{"n_head": 1, "norm_place": "pre", "attn_scale": 0.125, "init_std_qkv": 0.0588, "lr_mult_o": 0.886, "final_lr_fraction": 0.0}
Each number is 200 + 40 x the weight over its row's rms, rounded and kept within 0 to 999. Layers, rows and columns count from 0. The size before them is the row's rms in percent of the matrix's.

# layer 5 attention value, 64x64, rms 0.255, rows 0-50, columns 0-63
096,193,162,215,209,268,255,158,178,227,253,193,174,234,205,237,146,214,235,199,136,125,200,207,253,119,127,176,214,167,217,257,193,144,173,237,224,188,130,195,221,198,232,162,160,240,211,257,187,222,133,228,178,205,174,193,255,249,223,215,157,281,147,215,265
095,237,214,108,157,155,156,145,178,211,220,165,238,215,299,195,197,274,206,238,213,242,156,205,166,195,195,174,239,185,150,198,148,161,178,193,234,214,268,207,168,221,243,248,226,193,304,149,157,210,150,188,250,204,245,193,227,200,191,171,126,126,223,190,198
100,207,225,245,203,198,230,174,198,220,124,165,172,239,283,222,167,140,150,181,239,271,200,143,223,202,166,146,171,149,236,249,163,273,186,161,172,167,221,180,151,163,204,262,211,234,186,196,266,279,192,146,196,215,181,249,143,277,175,162,239,225,164,220,205
104,210,223,183,312,226,133,267,156,270,202,260,224,236,228,206,184,219,203,228,238,232,156,177,107,185,169,221,184,205,215,229,176,187,279,183,175,267,214,224,203,249,201,172,173,168,214,241,223,233,209,213,178,151,252,141,116,199,231,131,181,248,182,165,189
097,210,203,194,112,217,239,219,171,165,235,180,196,195,214,259,104,231,188,186,182,252,227,200,134,219,151,236,159,161,200,174,149,147,101,190,151,137,129,200,195,230,232,231,161,173,233,196,156,137,215,193,188,127,184,293,193,182,207,241,221,191,243,221,199
099,146,252,220,150,208,246,263,162,227,249,168,185,134,195,215,162,159,186,245,176,170,202,243,180,206,189,175,207,260,255,205,257,177,208,255,215,200,213,203,134,260,188,214,202,224,199,197,236,208,163,231,270,192,138,185,160,229,130,116,314,248,182,169,172
102,251,178,138,236,200,160,152,178,239,250,159,148,191,137,168,228,252,216,160,231,162,178,259,181,198,163,169,131,162,204,143,197,229,213,249,181,197,207,157,204,251,270,223,200,200,226,229,201,103,238,238,211,171,119,243,164,215,236,201,103,174,189,165,164
100,211,179,197,178,245,186,249,263,154,201,156,201,167,240,218,232,147,270,245,234,228,279,227,247,175,226,182,204,200,145,179,259,256,230,131,141,159,182,211,247,227,193,238,196,213,208,216,204,106,186,224,178,218,207,173,144,174,177,139,267,212,178,95,184
100,115,272,128,145,216,171,144,210,204,215,209,210,136,157,167,232,196,213,192,181,142,200,134,226,208,230,183,195,276,154,193,174,205,215,226,146,179,223,182,196,260,249,194,179,257,234,180,166,215,263,249,199,181,143,258,180,129,151,162,193,152,161,256,149
101,163,195,286,237,147,229,205,131,153,282,209,191,206,229,187,255,187,228,215,251,185,263,203,158,177,264,147,115,231,245,192,273,208,195,200,232,224,251,197,175,172,250,198,192,193,94,170,223,150,168,191,239,131,187,193,235,190,178,180,208,145,218,174,222
108,119,229,238,192,190,151,145,190,230,239,220,218,170,254,180,197,170,159,198,243,171,207,224,209,248,177,162,201,180,124,314,175,146,200,188,208,212,220,176,212,226,220,191,185,242,200,113,167,243,162,206,173,104,149,199,178,230,233,109,163,244,262,186,182
111,316,208,233,191,139,207,215,190,203,237,189,136,178,188,200,213,229,113,192,199,192,222,167,224,137,187,208,251,301,223,213,221,230,182,185,160,220,170,250,162,199,234,201,227,272,170,247,162,152,185,147,158,177,202,226,259,141,129,186,123,159,195,214,193
105,180,242,144,187,219,266,150,162,189,202,188,255,292,234,204,253,149,194,245,216,192,297,249,168,259,153,220,234,170,247,185,215,172,182,189,211,185,309,169,195,246,167,214,215,207,216,215,201,163,269,172,194,192,189,179,229,147,193,163,215,218,131,198,116
087,231,225,141,162,194,186,364,244,239,212,223,149,215,157,214,180,166,191,204,213,244,205,232,174,165,203,239,155,223,198,168,212,228,131,198,243,188,171,251,243,231,218,248,223,215,211,156,234,230,163,122,240,111,247,200,142,167,185,209,189,192,177,172,229
080,190,229,143,202,154,195,266,249,193,217,259,199,93,234,152,178,186,165,194,168,182,238,199,195,208,226,124,203,134,184,228,168,192,205,208,257,250,207,122,162,214,168,268,210,218,234,121,247,208,189,260,235,216,285,247,197,243,200,230,258,160,217,210,174
092,261,201,181,197,275,143,142,218,209,250,187,174,172,243,168,212,173,185,130,206,203,196,157,146,259,208,191,160,265,198,135,151,247,221,158,226,206,187,244,185,180,238,227,169,102,163,239,179,157,239,133,149,166,123,223,178,203,264,238,178,185,185,252,198
103,247,270,216,226,190,135,182,140,207,194,201,184,219,183,137,239,210,195,223,184,189,258,137,198,214,226,272,290,126,244,111,215,223,175,217,207,199,228,199,264,197,155,232,185,231,132,226,232,234,196,301,156,227,213,219,237,234,262,187,232,192,209,237,169
104,132,208,155,203,183,244,163,177,187,190,143,207,202,200,189,198,216,202,158,201,195,186,211,112,205,214,145,153,173,213,220,145,165,244,215,199,269,185,222,190,199,170,254,202,163,267,249,158,149,100,231,277,238,242,137,217,149,186,241,270,192,131,227,142
105,184,172,253,197,180,223,229,192,182,252,213,162,218,201,222,268,258,174,183,177,171,125,170,252,229,229,188,165,171,144,207,207,256,187,290,252,178,228,252,248,282,213,227,225,193,201,262,196,197,234,145,241,229,200,141,75,220,135,217,193,167,202,210,184
106,229,254,249,167,252,154,198,213,222,164,214,154,222,199,245,210,255,166,156,222,193,233,143,168,220,216,217,222,152,157,207,255,234,209,273,199,114,179,115,183,277,175,208,189,186,186,153,182,118,284,185,207,180,219,209,225,224,203,111,253,213,230,143,204
106,208,199,246,179,173,211,177,215,202,217,169,181,251,170,150,216,171,245,123,190,241,189,214,168,226,193,233,181,330,262,179,225,218,168,266,213,200,249,171,135,122,95,205,191,173,191,245,147,239,194,145,189,171,203,201,170,195,216,137,184,163,244,144,169
113,234,152,180,219,158,253,143,129,231,211,146,183,283,119,250,201,192,162,189,184,285,166,143,186,222,144,180,250,148,216,196,215,233,193,142,215,253,237,202,203,214,240,202,190,257,173,154,201,148,232,225,212,120,189,233,148,249,221,219,223,213,268,178,231
091,131,234,212,249,161,163,288,192,162,219,177,155,217,210,257,229,268,214,174,223,215,202,273,137,196,262,230,173,228,141,211,239,196,164,228,112,203,174,195,153,171,182,216,174,182,247,146,241,261,211,186,207,176,190,250,227,142,191,196,136,140,189,122,181
098,227,200,208,184,246,220,157,207,242,193,216,203,223,221,288,249,132,220,248,148,241,183,212,141,176,215,224,139,159,188,158,230,148,221,157,151,301,154,197,268,114,194,240,179,199,144,169,159,229,219,159,197,162,172,186,241,160,184,156,191,189,121,222,166
111,241,250,214,239,208,211,198,202,251,291,187,208,213,227,219,200,139,164,151,221,241,190,247,204,257,163,197,228,233,157,269,115,269,221,148,209,235,185,179,214,248,218,159,269,233,201,235,291,192,166,179,185,224,276,245,266,145,167,202,190,194,148,174,198
120,193,195,203,195,194,180,213,193,150,167,266,192,165,244,247,173,205,147,146,172,266,177,127,180,240,217,194,157,170,242,209,184,184,216,247,209,216,182,182,203,175,232,191,175,184,111,169,316,109,229,216,229,191,175,219,310,217,149,207,232,226,152,270,194
076,158,225,185,208,199,278,222,218,173,176,148,192,144,261,154,135,240,126,244,190,158,194,246,197,211,196,187,215,247,247,185,205,188,181,230,158,146,251,205,115,143,187,195,188,240,223,238,206,156,235,252,194,247,257,309,133,256,219,212,176,238,200,195,168
110,222,246,175,166,262,219,173,210,196,197,246,166,173,97,171,179,168,214,217,182,162,199,263,196,88,187,171,252,159,233,173,207,240,257,242,161,256,197,141,214,231,183,183,247,181,235,181,248,266,213,200,213,161,86,197,186,189,231,157,247,238,213,187,219
100,197,157,258,188,340,184,208,223,211,226,230,255,254,191,196,201,170,221,202,185,144,209,278,229,197,170,188,161,163,199,187,238,170,203,177,243,147,164,111,121,256,222,161,184,168,140,155,162,155,182,199,237,222,231,142,230,189,219,211,219,186,207,124,216
097,168,150,163,239,212,156,206,251,218,226,245,227,228,212,223,232,249,216,126,214,207,144,180,228,191,111,224,230,232,207,152,286,182,190,199,166,219,185,278,167,215,164,156,146,251,248,132,221,252,252,248,187,267,154,187,242,190,190,265,192,126,205,205,200
097,205,189,257,178,219,190,199,259,257,128,169,210,232,245,166,166,251,251,173,173,265,205,142,220,142,252,176,226,233,184,166,192,258,120,178,200,154,204,193,230,165,258,223,258,197,157,176,203,192,134,246,245,249,194,202,182,175,231,138,154,233,131,198,121
096,213,193,208,183,179,200,213,188,259,269,216,170,178,240,133,213,169,215,240,226,176,252,221,239,241,252,165,207,200,200,297,225,343,266,233,226,197,226,223,137,206,268,163,130,166,182,192,182,148,234,188,194,166,193,232,211,191,231,210,211,275,165,202,162
091,190,188,217,200,233,187,193,87,165,143,272,157,229,203,145,213,208,128,205,212,154,222,172,247,219,327,240,183,242,162,265,201,209,251,212,149,193,206,161,206,204,201,169,130,295,192,210,167,195,230,183,189,166,220,166,230,209,246,187,201,155,193,254,206
091,233,162,230,169,255,125,175,235,166,173,221,215,168,226,258,168,191,162,167,228,243,237,190,192,136,217,220,287,208,149,157,231,254,182,116,129,253,182,264,146,163,146,179,220,225,229,145,221,173,186,242,206,164,162,113,215,229,239,193,174,170,160,209,203
087,207,217,240,208,163,137,198,169,160,237,171,169,227,174,243,174,246,142,149,245,182,212,197,212,237,296,280,142,155,126,204,232,190,159,317,143,213,227,231,230,120,180,175,213,238,204,230,271,208,246,211,232,188,139,204,211,224,219,180,198,221,185,212,193
108,181,203,194,181,209,260,199,218,168,151,218,231,215,153,240,136,189,236,190,214,153,280,146,175,204,222,201,131,169,217,179,185,243,211,154,206,287,181,203,166,262,171,247,131,211,201,201,224,251,235,224,204,258,206,176,126,223,155,214,54,201,196,210,197
095,223,230,220,187,169,197,198,184,211,184,182,226,217,136,206,223,246,272,223,202,295,136,244,221,172,109,197,266,136,247,175,169,197,181,216,162,220,221,144,187,219,272,167,225,251,199,214,227,280,233,200,145,214,149,206,227,136,130,153,179,226,146,182,161
109,165,157,230,199,211,149,134,239,238,287,242,219,190,283,279,171,187,184,215,200,130,244,153,180,180,194,248,120,169,159,150,200,163,224,218,197,188,197,274,239,200,215,254,248,244,236,191,202,199,194,153,159,249,228,238,184,134,204,267,201,210,218,211,260
098,137,253,238,296,242,211,217,211,191,277,192,157,174,167,173,190,200,254,227,171,188,175,186,199,171,196,134,210,219,204,216,146,192,153,233,261,235,149,119,275,201,176,204,185,181,143,117,211,209,217,132,158,154,175,202,276,233,205,191,269,169,186,207,178
100,116,156,174,234,197,200,179,258,191,275,163,203,190,148,171,140,215,222,247,173,206,232,198,263,187,209,164,183,204,191,170,172,176,239,151,155,152,220,206,230,183,231,242,200,204,160,107,264,136,194,285,192,213,146,120,188,181,189,201,185,195,143,124,147
102,135,161,240,158,174,198,169,244,196,214,257,213,145,193,212,245,220,191,79,250,241,224,182,183,198,228,191,207,199,235,185,158,324,239,248,211,188,184,149,161,172,143,284,183,164,203,221,267,193,242,200,177,221,197,151,222,205,203,122,197,172,195,182,243
096,269,171,123,236,151,144,201,255,236,212,232,188,136,179,164,182,126,147,250,153,188,259,194,227,184,232,170,200,191,238,190,194,221,177,250,243,250,258,181,152,182,221,274,272,238,159,156,260,212,203,156,247,171,167,229,218,218,206,233,253,155,210,248,166
097,264,223,196,194,261,219,244,234,182,144,261,90,209,157,180,250,188,195,135,193,201,188,201,217,205,151,167,206,249,151,199,194,197,179,213,175,188,176,144,255,233,195,191,223,236,240,192,111,162,206,248,191,158,200,262,109,209,244,240,265,127,187,232,183
097,199,223,263,217,267,274,150,264,154,154,249,109,250,200,249,209,167,233,244,189,197,201,183,206,226,198,222,265,247,196,186,130,198,234,328,225,216,211,206,238,205,239,191,207,175,133,232,144,186,176,224,179,212,183,176,171,182,143,213,212,169,232,219,255
100,251,216,221,177,143,160,260,211,215,223,177,198,136,192,149,200,147,273,182,243,236,205,169,183,170,232,182,192,146,201,107,176,193,199,220,278,280,155,163,169,163,221,179,121,172,205,250,107,159,186,274,164,154,174,163,170,176,163,185,182,207,219,197,186
091,256,233,190,214,212,217,200,215,223,302,225,236,270,155,205,202,174,194,208,141,230,244,161,216,227,182,160,255,219,115,224,219,266,146,190,169,219,180,169,161,256,152,197,206,85,203,225,250,237,230,161,223,247,194,211,188,149,284,194,256,206,222,186,223
110,280,223,156,190,165,172,201,174,283,227,225,107,216,275,205,123,176,204,175,198,216,206,109,156,151,239,154,208,183,146,233,234,174,195,249,203,233,169,221,142,227,204,162,161,174,254,223,185,229,216,234,210,201,146,180,199,206,139,125,270,183,219,208,232
084,178,180,163,186,183,225,283,253,217,194,213,254,116,258,172,216,178,188,145,227,225,229,206,176,153,144,218,146,240,224,221,232,188,134,181,173,167,173,238,214,201,161,222,119,263,246,255,162,147,244,206,147,155,251,230,253,162,139,149,225,181,216,207,149
105,169,194,163,209,196,144,170,197,229,231,196,239,181,130,185,191,204,135,212,187,220,182,137,221,174,133,228,131,184,218,211,151,194,141,223,195,148,152,158,219,245,154,235,219,221,171,235,138,220,171,192,171,187,270,194,234,220,191,65,203,150,146,275,153
100,209,206,207,204,203,228,158,229,196,207,251,71,241,197,210,199,220,100,179,177,198,226,180,147,208,254,168,200,217,176,209,219,154,284,156,216,222,211,149,187,136,198,215,268,165,145,132,171,238,185,201,162,205,243,244,140,192,247,124,183,205,205,161,259
099,200,197,285,250,158,177,245,138,161,213,187,240,149,202,220,196,223,177,151,230,221,224,172,219,229,196,202,235,221,152,147,167,186,241,187,234,244,232,162,191,329,237,214,229,302,249,260,242,165,139,198,179,204,187,114,195,168,158,204,197,230,231,184,198